config.yaml
n_layer: 8
d_model: 384
n_head: 3
n_kv_head: 1
head_dim: 128
d_mlp: 512
vocab_size: 16384
activation: "swiglu"
norm: "rmsnorm"
norm_place: "pre"
norm_eps: 1e-05
positions: "rope"
rope_base: 10000.0
rope_fraction: 1.0
qk_norm: true
attn_scale: 0.0884
bias: "none"
tie_embeddings: false
parallel_block: false
extras: ["capped logits"]
init: "normal"
init_std_qkv: 0.022
init_std_o: 0.00549
init_std_up: 0.022
init_std_down: 0.00476
optimizer: "soap_variant"
lr: 0.00398
lr_mult_o: 0.86
beta1: 0.95
beta2: 0.99
lr_head: 0.00384
warmup_steps: 36
schedule: "wsd"
decay_fraction: 0.875
decay_shape: "sqrt"
final_lr_fraction: 0.1
batch_tokens: [65536, 131072, 262144]
seq_len: 256
doc_mask: false
train_tokens: 612900000
steps: 4701
dataset: "wikipedia_en"
Each number is 500 + 50 x the weight over its row's rms, rounded and kept within 0 to 999. Layers, rows and columns count from 0. Numbers have three digits each. The size before them is the row's rms in percent of the matrix's.

# k: layer 5 attention key, 128x384, rms 0.15, rows 111-127, columns 128-255
# q: layer 5 attention query, 384x384, rms 0.156, rows 112-127,240-255,368-383, columns 128-255
# v: layer 5 attention value, 128x384, rms 0.189, rows 0-9, columns 128-255
# o: layer 5 attention output (transposed), 384x384, rms 0.139, rows 0-9,128-137,256-265, columns 128-255
k111 119:550472455517537487552466575425518425508555516482427539417520554520539503515458525449530510407524514515517468473551427429444552502495489523528466469592570506479496555478503497497516529496569521440582595517553419458482498634515460536544458454462467549489560458535479485526598483477427463475515508493518507493569499535523459431507521427581475439401518528473479525583499502536434536485514
q112 084:492443446505498453536510623459462601562541488544541486556497362554482543558442441459598523613430523562520517534517491448508474629524582462481595573556495452458581465445459323444532543554523495441521521562463461424519467484492486476506484526420374501578456502510423448500505517512531479493459498425543553457519512508507492367422486515489508527554516505627509515417542443580557471561519
q240 108:530452477476547404564529562491420579540556479522548519549509430581502517607469468485584524567454574587543485522553475489420459583479540438457518606540501479523548494500446360436490566526528512407540582559431470398526456453484520464541478449414410482549417394475483543474510519484515476482446460444493579467502460475448469442437472414540492582533419497561534541509548440603559536515460
q368 084:443560513498475391493503569498431548517487457481545511526511516530449500531508522448482527593414545561583514474539438495444468521544596506537432537436537460521499507539353376397551521544493389448599471547504484504546473520592528476425498538457460441501431460478463582505469505476539558482430441497480472541489479493506431465459476481473434469598499461492523540583466468558580490540512
k112 126:411614526526467504492509566513268576566438471525495481535477469446510535616577470424579502526510533559480505476477427467566513538554466513473571508391465572477520541525389466489425502530542489525518537586585573463489471535473461484462528511463475500557446530514486463478550505566535524416554594501492468497520452440525510393460500519484420516463527550497567531545495494501531573565528
q113 085:571388531523560472548605429430468410528507443478500536507605481554505464558460469456526331505560483450459502513470524441555505478545440480467542455457549456539502493541439522380458442601523526569502525474608537575499512461477433422442518461574491535409433565570600565542647538445512466549398494529466487523459538464451481480481541517396464452393556556488451484469514531463586407505577
q241 111:525408544476530451535546432508448497546492526509517602528525511524531463597454441498431308551557452472476545515489491401559495513486410482455548557450548474529526496545639528397459569569478586538516602546530545578443538475418433396470543520517459511452426553543549497497581478518577508537376591520418540487514459468524468531471538584525466476437504513390492530492531460474543434557510
q369 088:551554501542510520539541436564527439593532482551484530557513408568474524550423453520475379445495466504465547531499457444529515520477476545449467476494488497505480544519566546460499509508503584561603496462567450526478553480468452500436519502480541500534387615407478477503595396490472493589367503461426534473439393467548409458432547577593535461400533490390423582410476483397564489550530
k113 122:523507473555576492546575416500562613587473484508547584521469494464515411475507567515525461440564403505586483453487458449554502509443510519456534482581520434590526456552487470510439483465433553467553539578554595475505496462558552538567542446613544545554495469536515422557533470547529526533442636413483491487432490410485474396525526544459472445510517522475553521535454503553693468545538
q114 086:497482533447423478540543450441473482472531505426452447432558540518537543515537641530512510468484490527503611463603530464448537514555392461504483453461494473468528546519507548558441545427524547414453512515497454485519480481476531488518397455543441439522506467484522574458504549523517560490563429585539559469523565557470551501506432466509534458557481501434491501528572597529470495480464
q242 110:516529527450399559516551542480530502530548444408487434433536477476577545567541523493588498500450519481574512455502459465531508498504408432440450446462525468468588476483568558598460480517531495494558503548510429499497475534505574501554387474534467424499517456525465591516574535482509564517539487627572500476540568559472520483441440435481544440541518434394496543486507565476531549540473
q370 082:505533478457377495464499486481486500520499513531471498543535462469560574464514521442503578532564496555515546499527475470505544498485476481546488533528599510488542425469473531611579547561578471481488471538510366499480544506474604482519482455494464438536483512494547563517586458572503572394503531586596546465584543498508473433460418420487496471547506499494424615480571565511513476467466
k114 141:444493476461528500524630471460553453462533468480486404518519496385541484640452446527543492517513522427471522536489425564490463560530421490505601548462532477532428450517435578512515452521417578521531494562496510566579536528539437544608496534527526505450525499330499574533473522499386483466519492588474424484485471445512482585446548516494489512555515510489520568519502487563507518513462
q115 079:525499409482481480390436447449402528557454505551481468485571454532471597487604526469562460517431456492524491426505491455462553464457492418506544591517419493561507521530459504541525493466508631545418572460404534448532489463521512492475444469488567386434533487540539464527515522507389449543406490540521482532502540511433483448506497481462576557466488455441543514557471508485628462488370
q243 105:543510364466609403470490509502513504539449455572492383518506477550534559591553503443563476483436513536515428427525519496453511423459493536546460605487474554549523503507543468537565555468379562479389497477413589467515524501509499474465412498453571410457489453541465426405559535489402451577416520493501526508473565546420498499504469449516583567512504450469566474541539525463601528471467
q371 076:517477389450471491474498422456477452509325468447475407522566524477518488472552504531508483551409479533556576514493525547553490553407534481469430524527473543588542427544500494514548474475511536536439454568515431486494445478442505465507455496552492478429513529494478549483574440481466447581483610491481527554498597527524533473524531537599594600561513457501451482514450521468655437531449
k115 128:486514561459534489479552443492473570529500512572559421513422424444518511529488482467462454528583502592500521522423540522478500520554507476464470512437572597472526520512616484559567462473529487533390436436478552482496542492474444587541519540410459507430517519453519457512500514505546508569474510389510542599536469552429557517455497479434452447543573506535524502441411526411589474536536
q116 088:495523519491420485513579557553465573574518556481530462495585527524493510611536570560569599553499460525521549596416526422575522515513509583514599561483420554534532422473561450503441512511568576505533512487481511486477551473556464428468530554484500545457533521520538406432553472426518507513461492429477487467548477523601552424483451537485488415532349540522406518477590610505515427538552
q244 113:509476515504476416495583531527516542584471587546486485535539538541499403578467590562538587547506473554460519532424567365509495545554480601494607517507425497474513443477507485419438481454506543534480450516501428475455574486499434462478506499453526577480486473450539460465568460448542531520525486442528552440522440470576556446460430455545447405551435557491428475534617576496453455494629
q372 081:427428528505451490478516637508497477507570475509590473454619503499532479509477588572528571582524473495539499529525522473504463441513402599540515545423379625517558467431507445463460444476524421516553552498392454472510555484478443440501563470531469516553458556505580519432535444442482534428490573418480448501453522430511607398512533512511529427514500464517544591497560553443405507516533
k116 134:559515493447528431516519564523534453507481527505515415495463488520505541466543443687486495486530482540515537441496506373520528516500403530519583497436477540480462558496438395499533516435522454513494474414472421528492513368419539469528437465524467573545493566403555522481439501463450500547533576441506555536455459517447438478491440430500533452563573561493535334544495495505453427447504
q117 088:518464553529603494490480484393577443481443541558461440537508568417496526438478476472512523412545581491448603544510532528407464599474447481503427425478558445516473557513453505468472530374457503455491466475544501558583548496537509446464495465543558570461468429496580566485490570531623505548538523596515550479410395460504441519508478474575520487501482496469462494510536557486504503443555
q245 104:557489487504537540532485537461553514546394606576479516492581566455455498447457523431556533483492541435415557506506505570424523577505493481565494475461553487464547452550472425459475510385477527455558453523524498485523519417427515476492504461512604566501474448515566511493453592489612489527584497561500523526425381418506433547524420473657517520537536534500447554497567459513548490495623
q373 086:517444571476535502491488556533570561480392564469547450565455535493489462486483570478584504425520458452509603509479486536479472574444447494526495501512528497441537437508489504479517525482484529539468514479443379557462520534573512447518530518483486547452369507544560512407532491589580520556556493535521537444440463520513495476476420471523489530437490496524443618453570480456501493535539
k117 127:462584489451598448531501501566419555506491488526493449471507568514501597472534551399539459458536457484516454538515443524534557502473468537483611476443558532521510522445560540477506497446449503449533498534510484453460543476375571545588502478634479485486399501566536461451494531458482574494526486533492498585434553524418379531525504468525392537489507516531548456523473469470498503469497
q118 090:458585518585590555426533494518645503497540472486460365528408470532504482541443521551560539430443449510497610484593513507508514516532446518446492523493530548532475514477512550472447535483467373533466412493432583469443436579477431443626502433484491550492487431520469477471463523510509523557430540487485525483495469540545463511588526488611441476499409482470467478483473413545509477481501
q246 103:483494476507528517480588482558571482508482526532483387488425452571512483538428581518538529470415523490465566511590528570497527465545480603492484534490572520546559488519559423485397474501493468559529443434476529464478454482502448482562467516514583547368444440568462419480449561507485592494416510506560431470507492582545417452553524447585433488497460469521550577491484415470467471494485
q374 087:458449567519561564492503525581515468554600507448501483529509520566492544534469557484588592498475535519500540542556469443501536522494497561542400487531558584501385556549523524599509486526498508510615497471537537419523513460491453506656489392463466552369500502617428487438471476528561521508464476458576481407424508510534415463571532483510445530444467533518540539469424486458497613475513
k118 118:427431570471547438467508536531552487501453474488579513545418512440516370493519449513510568472560457495443500511442572469452476458563437510483566551412559527512555512540468451481553445492452387536665480472452500439517431620454480552526554479470490491351557480438494399430509515491543565452529398508464504448624527426502519514560472537449574536483544487512549499454390466436533530437453
q119 084:536505470556476474483412433511493503561520534580514544439536390534505437481521545506509511478492522508453574411510485497440465570509581574528475540501517544448546460474535603514640570509553430484444436507444396517482423586451405535568493433410455436628449516378503495506465500450519478512496503503584524504475451514561477593551508467493481459548505517437481450550452539534458407490532
q247 107:521466371561459491472513431582466527597424502588572536501459469571547484452558532528510521493473543509460551463515462503468487549471597596516413453501567543472579463510565550507555522539612380489477423524493441538415469516420455523545450467502486436508415497436456516502496559489553463473517534450531490532477453429566518558522538481465464463593546579488560437541501473547448456496575
q375 082:586497525592477512458426490556475540519482508580605584552459450544458401466485470446522517519485630504528514478549490463492455537525544575498444472510533498472543513490502522472451487516579505500525419420522442482402486513477466488572526566592497512481489475505517388498416478477550495500517524524487503549470466456545509523557540484520476559466566563422492488524500512563457510546504
k119 132:569528410525474491494410293572469488492462465536491563483414535482533484583536479529410445519563537465498498475409449422498561507584564498468409472459496511506470484479522489463427581507534411454537524491517494387475539594478495454556495630537547595488494567385533510475421502538536424389506506526455582512466481526404509453525575496462414494467538509559535483433505480481495510435486
q120 093:587391502515541517469505434361500531468443545508485543489511564475522496450405414561481482485461482542507538553569516588424543584532468500587584470496457444500547474520541476542458604512554574501444570498505496573593565521463487513466447473443502557562609527477448632540486466510534537498559571479480498507467487536500510358582512573496523446376537475486590534535597512488455527512543
q248 112:599430478429494506445537464453543505446482534566438530509571514505519430418435411509497528478512505505474549611472504562477536539567461585601574482454483453489541470524470475489472585501552526518450487437513524578531544558473488532456461484446524578570562524503471602479459438472543473513457502493535519518495493497520522360579529576434511491430529476453531502523532504487612540514510
q376 092:547485501433442485523455547483370442482522514562474591559478496512516505380439559535466523556429454493530479481485447496434454416539528554517530482474530517522534491550523562563453545447526580515465489555552437521533465594476372535514548540528542518543453527473438582542500536438473482541453494478507482549501528546519532456593624471481476472387609536424519478524518489489504497467437
k120 120:518495565417521526507609397537461523511454464534516442505493478553528390501521366434490582548552534510543530452498469535518455521513485514496539440547552472488450466494430461508523497505585555510447443381639539475473484522554449535542413445459545530461503481352449468506463481474459499505444519449540553509453617497535367451638501503423544579432472460575710523540483496497543484558451
q121 085:439450456512483547605444606448499545398566527488504328492520533544463473555518538557485570456475432516491481490560607394535584547473519455510537488497535530481492433472590504374590599467577514441502448482455454568501613504497529488497540457463545466487563430552572544532507443516525518452498468557526430554523458517467461488585508513487472464553520482419415489506475495478533421450479
q249 103:446574520557473551580493591476487523453552484500510406468470532520430522542544477535461509469490408494539472446525568485574590532522521453550460503485526529431469480523585448477506610504581432435504491529475429521476557442511522533534515464551580541476580519522637514491482400550510548490464488485515450592528419576530433546575427465537444502532486500402494450439456527459538447478437
q377 088:503544459415536502456576612340510436434575492504524408501515565453417400556463538529503478458411440497585512419510561500533502479481528493568439497489492602522458439581539522519505511557538458489484426471532469514511633481537513451571442462507487514531498521475489452414548452549476518498400475475563429517496510535463488493521474487511445473607479540510401424477526438483572447492524
k121 125:500406548515495410448494593360535480434474471487537385521563439550571456472558561469522484410512489581525451509442508477502470501522467494512352485452496563515468427528551511421546528512623571514552518583510379579496457543562447412525507428557504576445517407425518507468561537516606515453465497489573466514588491503566351501515478503477460525500479408455469584551558476415485412512476
q122 073:501478442528447464448595549552441546518507503552513532503542508513519571520473445554523427481533541506452534466524513612515502457532524482484533492550474464481472434524477481494502494472519526529512482505420583503477536397501522525410490467518439501574516509450515468366469466496524478624463536414532441458506463466513474537468519588502580465564590530499572479436510417464523550494396
q250 087:509486435520494448482584527434474604516500440509530497502507507506469599474489409552545470558564502557446551456523526510557483473521515523497513477515509420486515413494463489571465454426493512541515525462454513539489514472559569577384484409437413459562564540544508471451508444499491479604545472414533471474424419455503455532489561625460577455493602541515478489328478396420466570519506
q378 076:468531474480492487488527493488404653479458473609541475514489531456484490350475398458560468557547518503465539479541572528530425507611530555540558581521506487544540414523475523502386536443516550525581524498482497468497529466483611483596491514487445524535485514548557494438457485555553549502486533464510425458385493523476476573471562574536511508477512486467501508502449428429433531501459
k122 109:522517501552528465444537488507563533480513479494448486447506520436495474452439494536519394549478445457543495563513567512462538475450536474634434535511578416558519578501434501540397524550486522509565517420439482439458573483570503546431466513469427451510480514646485483505509504475498441529506429468480530448274418516525553490509542521527440517528599511458600518424506582453435479470478
q123 091:565491490569490578567550458488462508521523533450517428412596542563449475397395493488502493485422501576496543533547471411510594593519538550467564442534433485538523532496531439489572415445445588552490658482417515537480538540500470538604490447488535517503485570486507469625555470502472520461541470456507547513492452450525466428431502467477541523587548549592585511567475441535456524495549
q251 119:540516479569450575507577496504488520493540513513476430430632518511454527388483481457453529457480490533511509543567496487535530588539568560417494513559457448553482459488533419493532428447493491626499531523529459578484527526536492545541456430426541517475478550536503460638460460533416548491417495471526522537546461465536429443482508482498556540512486443594541509512435402519437474490578
q379 078:568474505472410531607555592525493479441455553458553417451498527506482596497497527458461483447518496520495419499495389531465582452486510464392482503592546417572517608550552512561567401465529458549625533541415527536479567515515484490606572440407527449528575523527512542620543511568459523540516554538436477533463512538449436540568510531386534528402572441472562491602555419579407515457539
k123 130:471513478458486489584543534464460445462507449546554494459536416432518600436460567520561537498477471526544549502492464498512536472513500474472519459525508537508515536509415469514568469587474472515424523559505408536546482528567525438492523493471586525390509474560464503521528491529373577405504593592488451513571525524541316531505560575522486512581547530529587476496560475436379491491447
q124 083:500559570525510477526502406521369550527482482473416480546458417512553517528431465526521536466406507385517435562556501508557493536473506517433499462457547517521576549410477407534595546466544453479419525462512539575559499459485516577519510560600451485513427495581493417519549507508506521547509517539541535462470476472547503532541477383484563531563535534489542527535475430516458627454544
q252 105:522573529488484473493514435408424503523440501453487500557467419571557487489427445516424500504425485415540455585513481429455496463497484546496554481479524510459570579404452413540529535489484438442483484444608525563570468467504509564464493529557471546497453530548485417492498564522527454506504509531586488450482503513514488521496497437451522476548557516515490573493485428495461618523589
q380 085:522474537537484462591470458580444514454505474523492542537557493488474522557416516535445530452400477518500475513577487469446478474438441492492483485500413517500513498439566508557540559463392424511524516399611525497520463458547376490431467516486544519477486526535544510465550511433516418564382480518558521545532492459420539479514511429299427481449523519450546507515494505476527589430488
k124 124:483535442521655446383465504515413523508406484474538560520546505559443503483455444643498480534436449448558468465519489494498509478471471485451511419487366488478484492466460580581459500478521500517576526467425463525465535486523404543467452532576525481383439589452488520491526485564503483521526480535468479568527434507458599503499434500556545490463521573460483579495434463525552516526484
q125 080:482462549422447557585471366492557470499510413480497477503484551537601531493506562464472470411584564571532485476466535549495492552572428575437504429496504488401468618421461533387492560508546454453469477415475623535517578437489456512483550475609528507519467418549437439506525502572469441460468474516483540480479527534501517498478505545513560533559560509556495490535414441488507481550459
q253 113:519403521447559561557480474494517504467499451480453502500480451535618542538482544432483488501516618552575514486473554549500592578557509536470501593535565562405430604444457546422514616546535460484476454486459578503516575450485458532506498483522531493550453445473485448525590493565534500495485477487504499477518544563598520511505521530451592527500543492535509479517419447536471538555451
q381 080:528470525545536477501443497508563479430607472551526560483455450517475504543515518426454462442527541509563461385464484464499496555502501522488607574449478534450434581522462566436505614566581527499422554454517547443513570450422456550418541415499509544488478572527470408456578511544537459466502492468492499472421466581517492507576520539456566545515498508455436503518424506526456527593513
k125 131:413493553532485546492532459471473452533355421531505509457522448561549504500472487415488459534487508518533481512499600512496507472534492450485456488506535568509479600509535519585601524473573470463510534508492513421465513434485472432523519436417481536538499469515425442483565484537549520492560431567515549471462533523452563446440498486514443514400513526581548422540535422569459506465513
q126 086:523463511415426524533459503435510450574487512520548565567495477446513552545527564536503535533519518459527545516536510543544414468563537549503466537461465611477504558515544559531520561566554475464528540527574446549535515548468562516499486529557513463462475484426548448550424437493522458500551435497481408523513464472496442461563529530490485523517562554560453489551447608442406529496400
q254 113:539480516480467569532477496421549448531555480510525517547533520546534477508525476527481536546447488441587549506574538525529471470529530513484450541386518535481512526537504520534492561572493397514453552471558475570463460599501517549448590501514504441543453518491496428539448412528433433452545469566400558512551405475507502487551495544460507565451622518500403451514387552489337507503407
q382 075:475503552503491576534433511486599492515511478539521496498485510465474511461494554500627624580429527496484565507515523478540497444547576425485514491391507453449524548458522512455535519504549481488427617537536493520461456571560549488497503432537516426501529461423483455590539509519519508537626491533482565554453540522485585448598492531489522582466635459524564498558460465593450491538514
k126 126:444514453404548494396565552493419451510589523513465460589507443481514416613554464555482506424491496519523476473536512572514473567489477500481621460523522554490460498475439491509494541541507484475535471417471530476431430621516520528476504586524537552434475454562508501497436491529640406447517500535561469498428527483488632551538522510450482557435431486482426579488454483499464481441480
q127 083:472523576465451507501459468530429594547603460483479480484509479580472419493406491543457488473487470529492518507463536446428553483441492508629497471468544465428508560402483568469597466479531518562523409568550525430526443517459469475564479580535410581628484516458499536486410479481416442449438507533410585512561534497484586549499544519488496443589548463464552542474564488471527602483451
q255 104:499503520466504459489460464566427585504660463459509476497460525533499447518466473534477500468505545479537482566434454476418570498498502439558536511554480469375544536377532517502570522482579504588585481619526483448514519499468520467545479555508391545525459612461501580494406459496478421400446513499486529593570553473484541522520527472573513436515508451428492536525587475476523564468473
q383 079:445492628481439525524560534466394573523544492491508412486462520529555435512470565526532551469472477503525474518466483560403578459528624458543572582471510474457502477448480575548535465499493576557508514499489486521419552513509551528603595556484454436554540519528526439512430537481534521359486482518498601500440476510474521438525433499495461512434481427469452502504576499536506543452497
k127 119:610495395516542525535641472515519525469660488540508590482493465607484647360501482473557593582535474498502479524510469546470547490501558457429673444538441383481552477500507512542483488468568474461529461527514535456471545480573509415466501555619516586546551478419558600579447466492456454443502555511510504611480508571490646473499564453582431492527493516472516468505590560480501531469469
v0 100:549442544563542562579498463547508574520490619542579488573479665411466487434410534495395492593575508528458491453477547513506556586643425504494574595562471550480477471403469463450506529437465487514493484527525520560503455435481495467578498453436512483499579514463455472487526526471571484517486539458536492459503491613553454474535452486415476500516529434423446466531534471495561532543501
o0 092:505487558533537500473573469456506422519439518534494404480503522551504430507629557528484436555503553536469458510497533426542502578506528595612584456348428487487468484474462410572528505577526528498573510606467487551439438553447497620479468472448534520519494511500488399456450515506479552459544474427510508445506480506415568431498491448451441470405567540437518453457525480485461536601469
o128 108:502435420492549500448607541481532408429451542373471430572559561517559499493532509602416586575424421523512551533549407419533503563442544551500575462495428478495449493469425442572485488514468504540613541584474478537502421521477457579477538537548525463532448468468409549479561574509484493539578490477550452470466520471378523524463546418487514433478522506430460457418556497485492501621493
o256 099:501470516385457478484405512490517525535539513470606598518470381451442527412451441455529504475530529456460449518440548565514507424445470463453452463537529465511587484527525495503480535434504552481464457429497523392554569482511531455532530479431566542500548467528594449583573478452550416533464486471476475460444487496640492533499507545536501557548509442557488562568378502559594451371492
v1 099:498641446410531509481544527529480472397479622488535551492553482581545456496476568557533545425375553464468449459489452539577396537522480466499497473443531495572483424474488485435496554428478524526533524495509459556585591443435553487586470525526519457482522550505399443488584496511434531502537483477565615550514464548510511514508521557529481494484485488506541438455535484434528443483460
o1 092:386499489488553525458439473456516502521507525497468517515501503484526516464539450581472505482542493527467554470576474477453526506578519347619503492535496490549428500600519390439531444457372537492488460513500560506473610507640497512545506412524536532486559537440522504495636538530493484401524582523467507532632584453471498530524497572473442477503443504408563613420469464510467535591495
o129 111:501456562450546554534488519475477473469473473526492496461461459481476481497488531595425614492599499478510503504527606520403625544584620381573504466578441577477524494591491489485558537474423481421472464534567505386494662442566435471475465500492512448507535571484532561429576484517488358415409505478534443559509494474458466488571501535494495447522537510449521537452453467485496533568557
o257 093:494471444571528479475543524518445505518529492488517454525629534462528529503488508405632407532325467566522455517503455443533406504416463589450505531415512488539493487434450556527405566544602496577561594483525533620523453531438485516525530540534490551504451462472466505503469521491603554524566494452486521400432493499480490437445567529538470460496577528496444424569555513523446533384462
v2 100:454538463557545475512530507467532510572541497556499487542558533479516481578462511488538564487539408515502525489457462552427413537458445521461542542473438503559410565574446503533512549485520474511552521577492567485490534488466488462461530443499581541527532535465437633472496637490525466526550539545540467468460530482520486491549489562381593479487435526510497507379544510417530477467577
o2 095:501498584516506463499439468517520589428426472619626494540505489641548473600498561402525515491519465507487494484471539443509463474496450451546430549415555505496630488536508442455472528471469492503332455411467520527507522529477440419492431489394509546512535513535435453575527481589583417493424532503357444506471483440514532516506511559559459458505433466529453467416580529434531428469499
o130 111:488438574499478500537494457551491501471480493531557448559488554555431455552505488482504434602409491455427477504531551525491501469449445441544458518468605464558541426445478461382436470486587543515450491541566558400471490500488405455522461369488390526529489472496477442553459443613558576555428500522494516521461477425589505513612487506519452426362489413550505538466542503510534475450442
o258 097:549522470465488493520487428513455513542562597452497580457488433474521565426510396490486510517511551525579495501465470477462512480503525548494525486507532508503497556485527606615520514478440514408552508525487466534546528536517567545508492610595491428475493533420534583458520501459458506408586506467572531547554518547460513582327533514444494523564524562415543499581549484553481527515483
v3 101:511397536507513538507537469576493519469522464532510512513519491493510525532495497460513532419544515515434529621509481493651533477526470494577492425494474470472579473499516505462528525549527542670542554481519507571411626499552555505559583519560458520530559466472523508448593529556517446495528506493512451497485531515506599510474569532489521526579499440489452461399500514468452392458531
o3 102:500464480383527502506466520500475565532453472498473485593440419498582488517531463530509558493638515401432463401577556550459461430439458481466539460489581540523467501655540517452459419408536462460466423512446478502453397555575464521535506525467543510545559494481444628517552476459528485482481572544536439446519559495504471466434490564540422464483490576517588542512486562466523466535419
o131 102:404534512451501564468503470425429460493483520499471474488495529537484538510432499615570476473493577454431544504529485490413484607475510521481448477388572491480519464542487559495521403463426512437506509517521497537527472479469558525488508508535545493595556512427496563474442373579457490549487452460526478492480569457506482403477500590567494536433490567532445550525503512480523519484391
o259 096:534524527607398488531416525532563393468534545504464545528509500493440533467484546493423537466413494511514517544478498503560538545551529460508522524556437535487493525421514453520509591558476535530534464533496513488529459464479443465465450516476502491431491481504435392532402538426522567455535436488486495493435386494472496482603532435438548465491476524504401446484427461530475526437594
v4 100:531443451508473472486480558465565528447480449513537454410410549430490459528494502516437521466444545451520556522548536514464559472436539435475497455400493433497598541539530466511561425480483547469486455477502516491406528461397523397461573478458577590468433524504409464525481546497559530509463604458538588591542494460457539552484577449512488420453438429443492523499453527629532476511441
o4 100:583455427466481480558451516546518518551543542642508481443495592477429467564539472468497476459497458472477462435498503494570477492441512614501566560560484490434436575500529330508462553472419534516565560413572547506530530516566535451464471387518502593519417580547471509568494503510484504458497502501522525508475540466486433456418474532501410437454505544450508461478553539558503428478548
o132 104:553481421491500493531442382585530557540575448562493452424542540525389484521591512445564503474507439443508503453446539450563528461488523440480448626512623496461500544504493457571495544477574553520530597450630476482523491486558544454436458485513444465499453511479435524528497461499547556442454498506540492498548511494513458429530443558430474479459444591471517479526558499464370535533559
o260 091:487555504577493538444512550431496526498406603393481567555463453420634516434451492502489547558531591515440555550493454473479385526532465433473459411457448519578479460480475591404557483492454479507474462609389520524474434503512482522554533575554536468473587476457599423446478527411468439489473503466439539458503440584519522530466528492583597595540478470524431578503423488564572522529452
v5 105:479497498534538500545495531526492594569506561460483527579499443485405522537524519426514510530457500511500517473512481502513453501573451428331465491453487504480419545464518444529524449459477491602532410589504483540501585522469533495420645514509521451479555429456585539473519491409462545508524498532366494473491516481587546510521504496526457531524510571436428516474473449408515526491555
o5 100:516517505550472507415480524544516508543469482498495505516591561488580463483559438508453526551483559544588467509447525552564493428434482474483391466524470548468452501518514537522446498513530482583452459515494630407578510437419470509552441572477444508428428464473480577545544568530586472495419482514603384543511474505469510540542499517567532472533496409515510399444511540476469476568461
o133 117:517516430495474422455502465514530440473504420542539464442483557489542501452589475470436501522561519483508502578471451420553476376511479527470605522505470620476504478576444542481515506518500521524479525417482611501586504441487443481478435516499553455500489529503499571509493580537574521535523481475463471464526481375500487494506534452488593492502533449508527392386482522512404530565477
o261 091:532526550460534552584446447459471545555496475534512527504489466482495546519440566533508457419455468490520481414505510486442502511525554542522405520478550419556540474473521528520443501509479487370536488595524423531457520532504488466500505465424506494496535491479462442464466464452446505517492502470521570581497501514562453416415546449451456455500454578531500551522516500496589503444559
v6 095:523532515353449450534475489567506502508532457552358463468392499476517493478528551518544478517529469498614492464499481517398537470523517576478488493466496516501564499520495517327482470502491538509454459572514511518513525478498581513539521443552549378448601423510513516510460473461529506514476475499527490579537656522537490523413497551578481518475527453473455463523463469565495511538569
o6 089:463533474472517475476516500518461566538533502548443564523424516502371536457467434507501518563553511505429542579554494464657495546485519500406499436626526555498430533403497440427462555550519506471412472597510473496492471536436590525504538550499504422448501563512371506453416594563547445547519546538390434556525579495487486522530523477496504486518478556540522535518513510483490419478509
o134 103:467524397516431520455578551514528494527519530513511628479460604449470462532443491488467497531508493435540423532521448490592431479404530485491541482613519580472504471428482546432521636537534532479563522522523455554460552534539538507502555546494529510465469542510311592455418543571484473496482594451393527509548457495554543496516504522496486478544494597453424616514468559445461467633488
o262 098:430547442546454518465514450438459499458452561496517453532573450509587529486520476471549542439544498395533484469418543457487495458561437470487436537383479443501540478627459486578499399423554472520485501446547461412557470524621428485468457463424514521518458519537584455502642447431520487500513526500628433467432451487426589479535457459531481510490567482469576530450500467507585543461441
v7 103:514472554656510507473460453475487470580447441597434560447441560547468436462432485476534513575522493494497482549492484489457543593472518454406490488405465530449498523403460505502508524470480452495487425457486480561491459515453518430553598473494474599556545495500548524465580510468482450482574507508522478568535520562594542430393513517598427549520417515461493573415514457537472521489602
o7 103:499523560528514626598515419502477482524499546524560464477513564591471510567478494461484416427484585539512458516519587505552492529441523562474491370462527587514478474441451443489451455455528512551517463621697533471498469461440469491449426421546504440431453512530543486507496585442519446500458512562511436539477433566455460518465426501549462512414516545535463372521481578509570498545436
o135 108:445535573453476451596575499467499463391407521553540451479459566443501462438531576361484518449449554586464451449495455478521465444501429563556466451455591455457499500511537349495478564505540463560473396558562460546576463535486482460438435495524473409482496473499563526491469574460509512563343506609572503495512437524445569584450481561579443519469498496596512474501470486490669482580444
o263 095:483457444456506527439468457419497546601525443544500488542487458493555518492562446511482473464499439427541554515515520548431600522553530486498486562557501489572526532610483571560510520559496515450486488358476497503550461502606525517553524459474449579497478452464396459522513431577434558454508501568515593516563543529575451510626491497475535385567525502511509518510465472498395488433523
v8 102:511454570483493478644536493493554507539456457563455464500488420512523453493439417478445520592513495492569410433533418412500531523500504461555473562481546438463434444544563468443454516508519656521438559447517531477501425572493440368530553515487527462449571468521526504409494428522480472503482540553530552657461511569414530524511487505477493586508552583628526588481500531490530540471432
o8 097:431527537556482450476484547490532537519425532447468464513535493516541546597359522510585419477476434470511479556516435478495482490561534606451463566454523510483431503427457540540536543459558511449415525529445499458491496539450481567476475584460472498505368587536488509556485557445543432494502466536461495407504533427508539558504480571496483459547465502626604491557494458492520446436509
o136 114:507473434516476563471427523579401436484466525461570434531486508511559503500494505448538524470538389479471488515444518469507451573486506538483428541536464483537440448470482572493491589496547458483493510518497529541553415498504514472508413542505446509462492591501531527553517450493468567540495449497532527449551556506471496514421514554418399538495581431618595411508411504420550483476575
o264 091:556508527402492469533591464401531484533484526491516642457509479465383532471516470555453535525395563554502482390570509563472533532499438445535578362493472468479565532535563490482493439544483525496545384457511486478478552557477457556549559483480468501555607500462479496482542505536568462446466498536474422574484411544498472523514579472525505552521504594424435545457486448551453463556566
v9 097:503460515551442485446498474551477489475471485449542460505369434537493474474478542463458462459554459484449556524515579468504433562556560474487567564467462415527480527583553564477526489514410578508496458552497421428546479478568492442538486531531590504459430488523482485339469459515534532546460465480475523436549506598513509564502538431498499508457541518459474517360532521531441510510502
o9 092:499459454499463479437400561538587497524512483444503608535414603488524530502456465528520506473436461519575521513548430533503510529497497472564481512491530530631472483461560478498374435518450470553464461410450526434519548512538445466443547450523536539530496502426593511622505506524430480473432521490486573470540584523518530502547562554422453431447470458555533497603459594547569516567512
o137 109:528503495482536432547567505527514473533517533450485591595443566568479526515488493429497575443502416513543477498505498519522513517457518482588489534496493475596547561509566473550471433499465534398489486462531475482502475429500465510505455447511503529473485583564513511546561528596434493528503424539448549534487506505553586541561536507420446367484469511555399565586453504485469530502492
o265 094:490519463502539525534599460508412468498475569494472493428533441416492412464493524487468434577540590481433555486533543468500537528582508533504491453597553522469529516432550478440558575467606510493490468489552527469486495566537544554470542605548469525592469493559482475454518472467512484398578523471557439447604473516495405570462483576537607582487443529467493480411492417481517480503484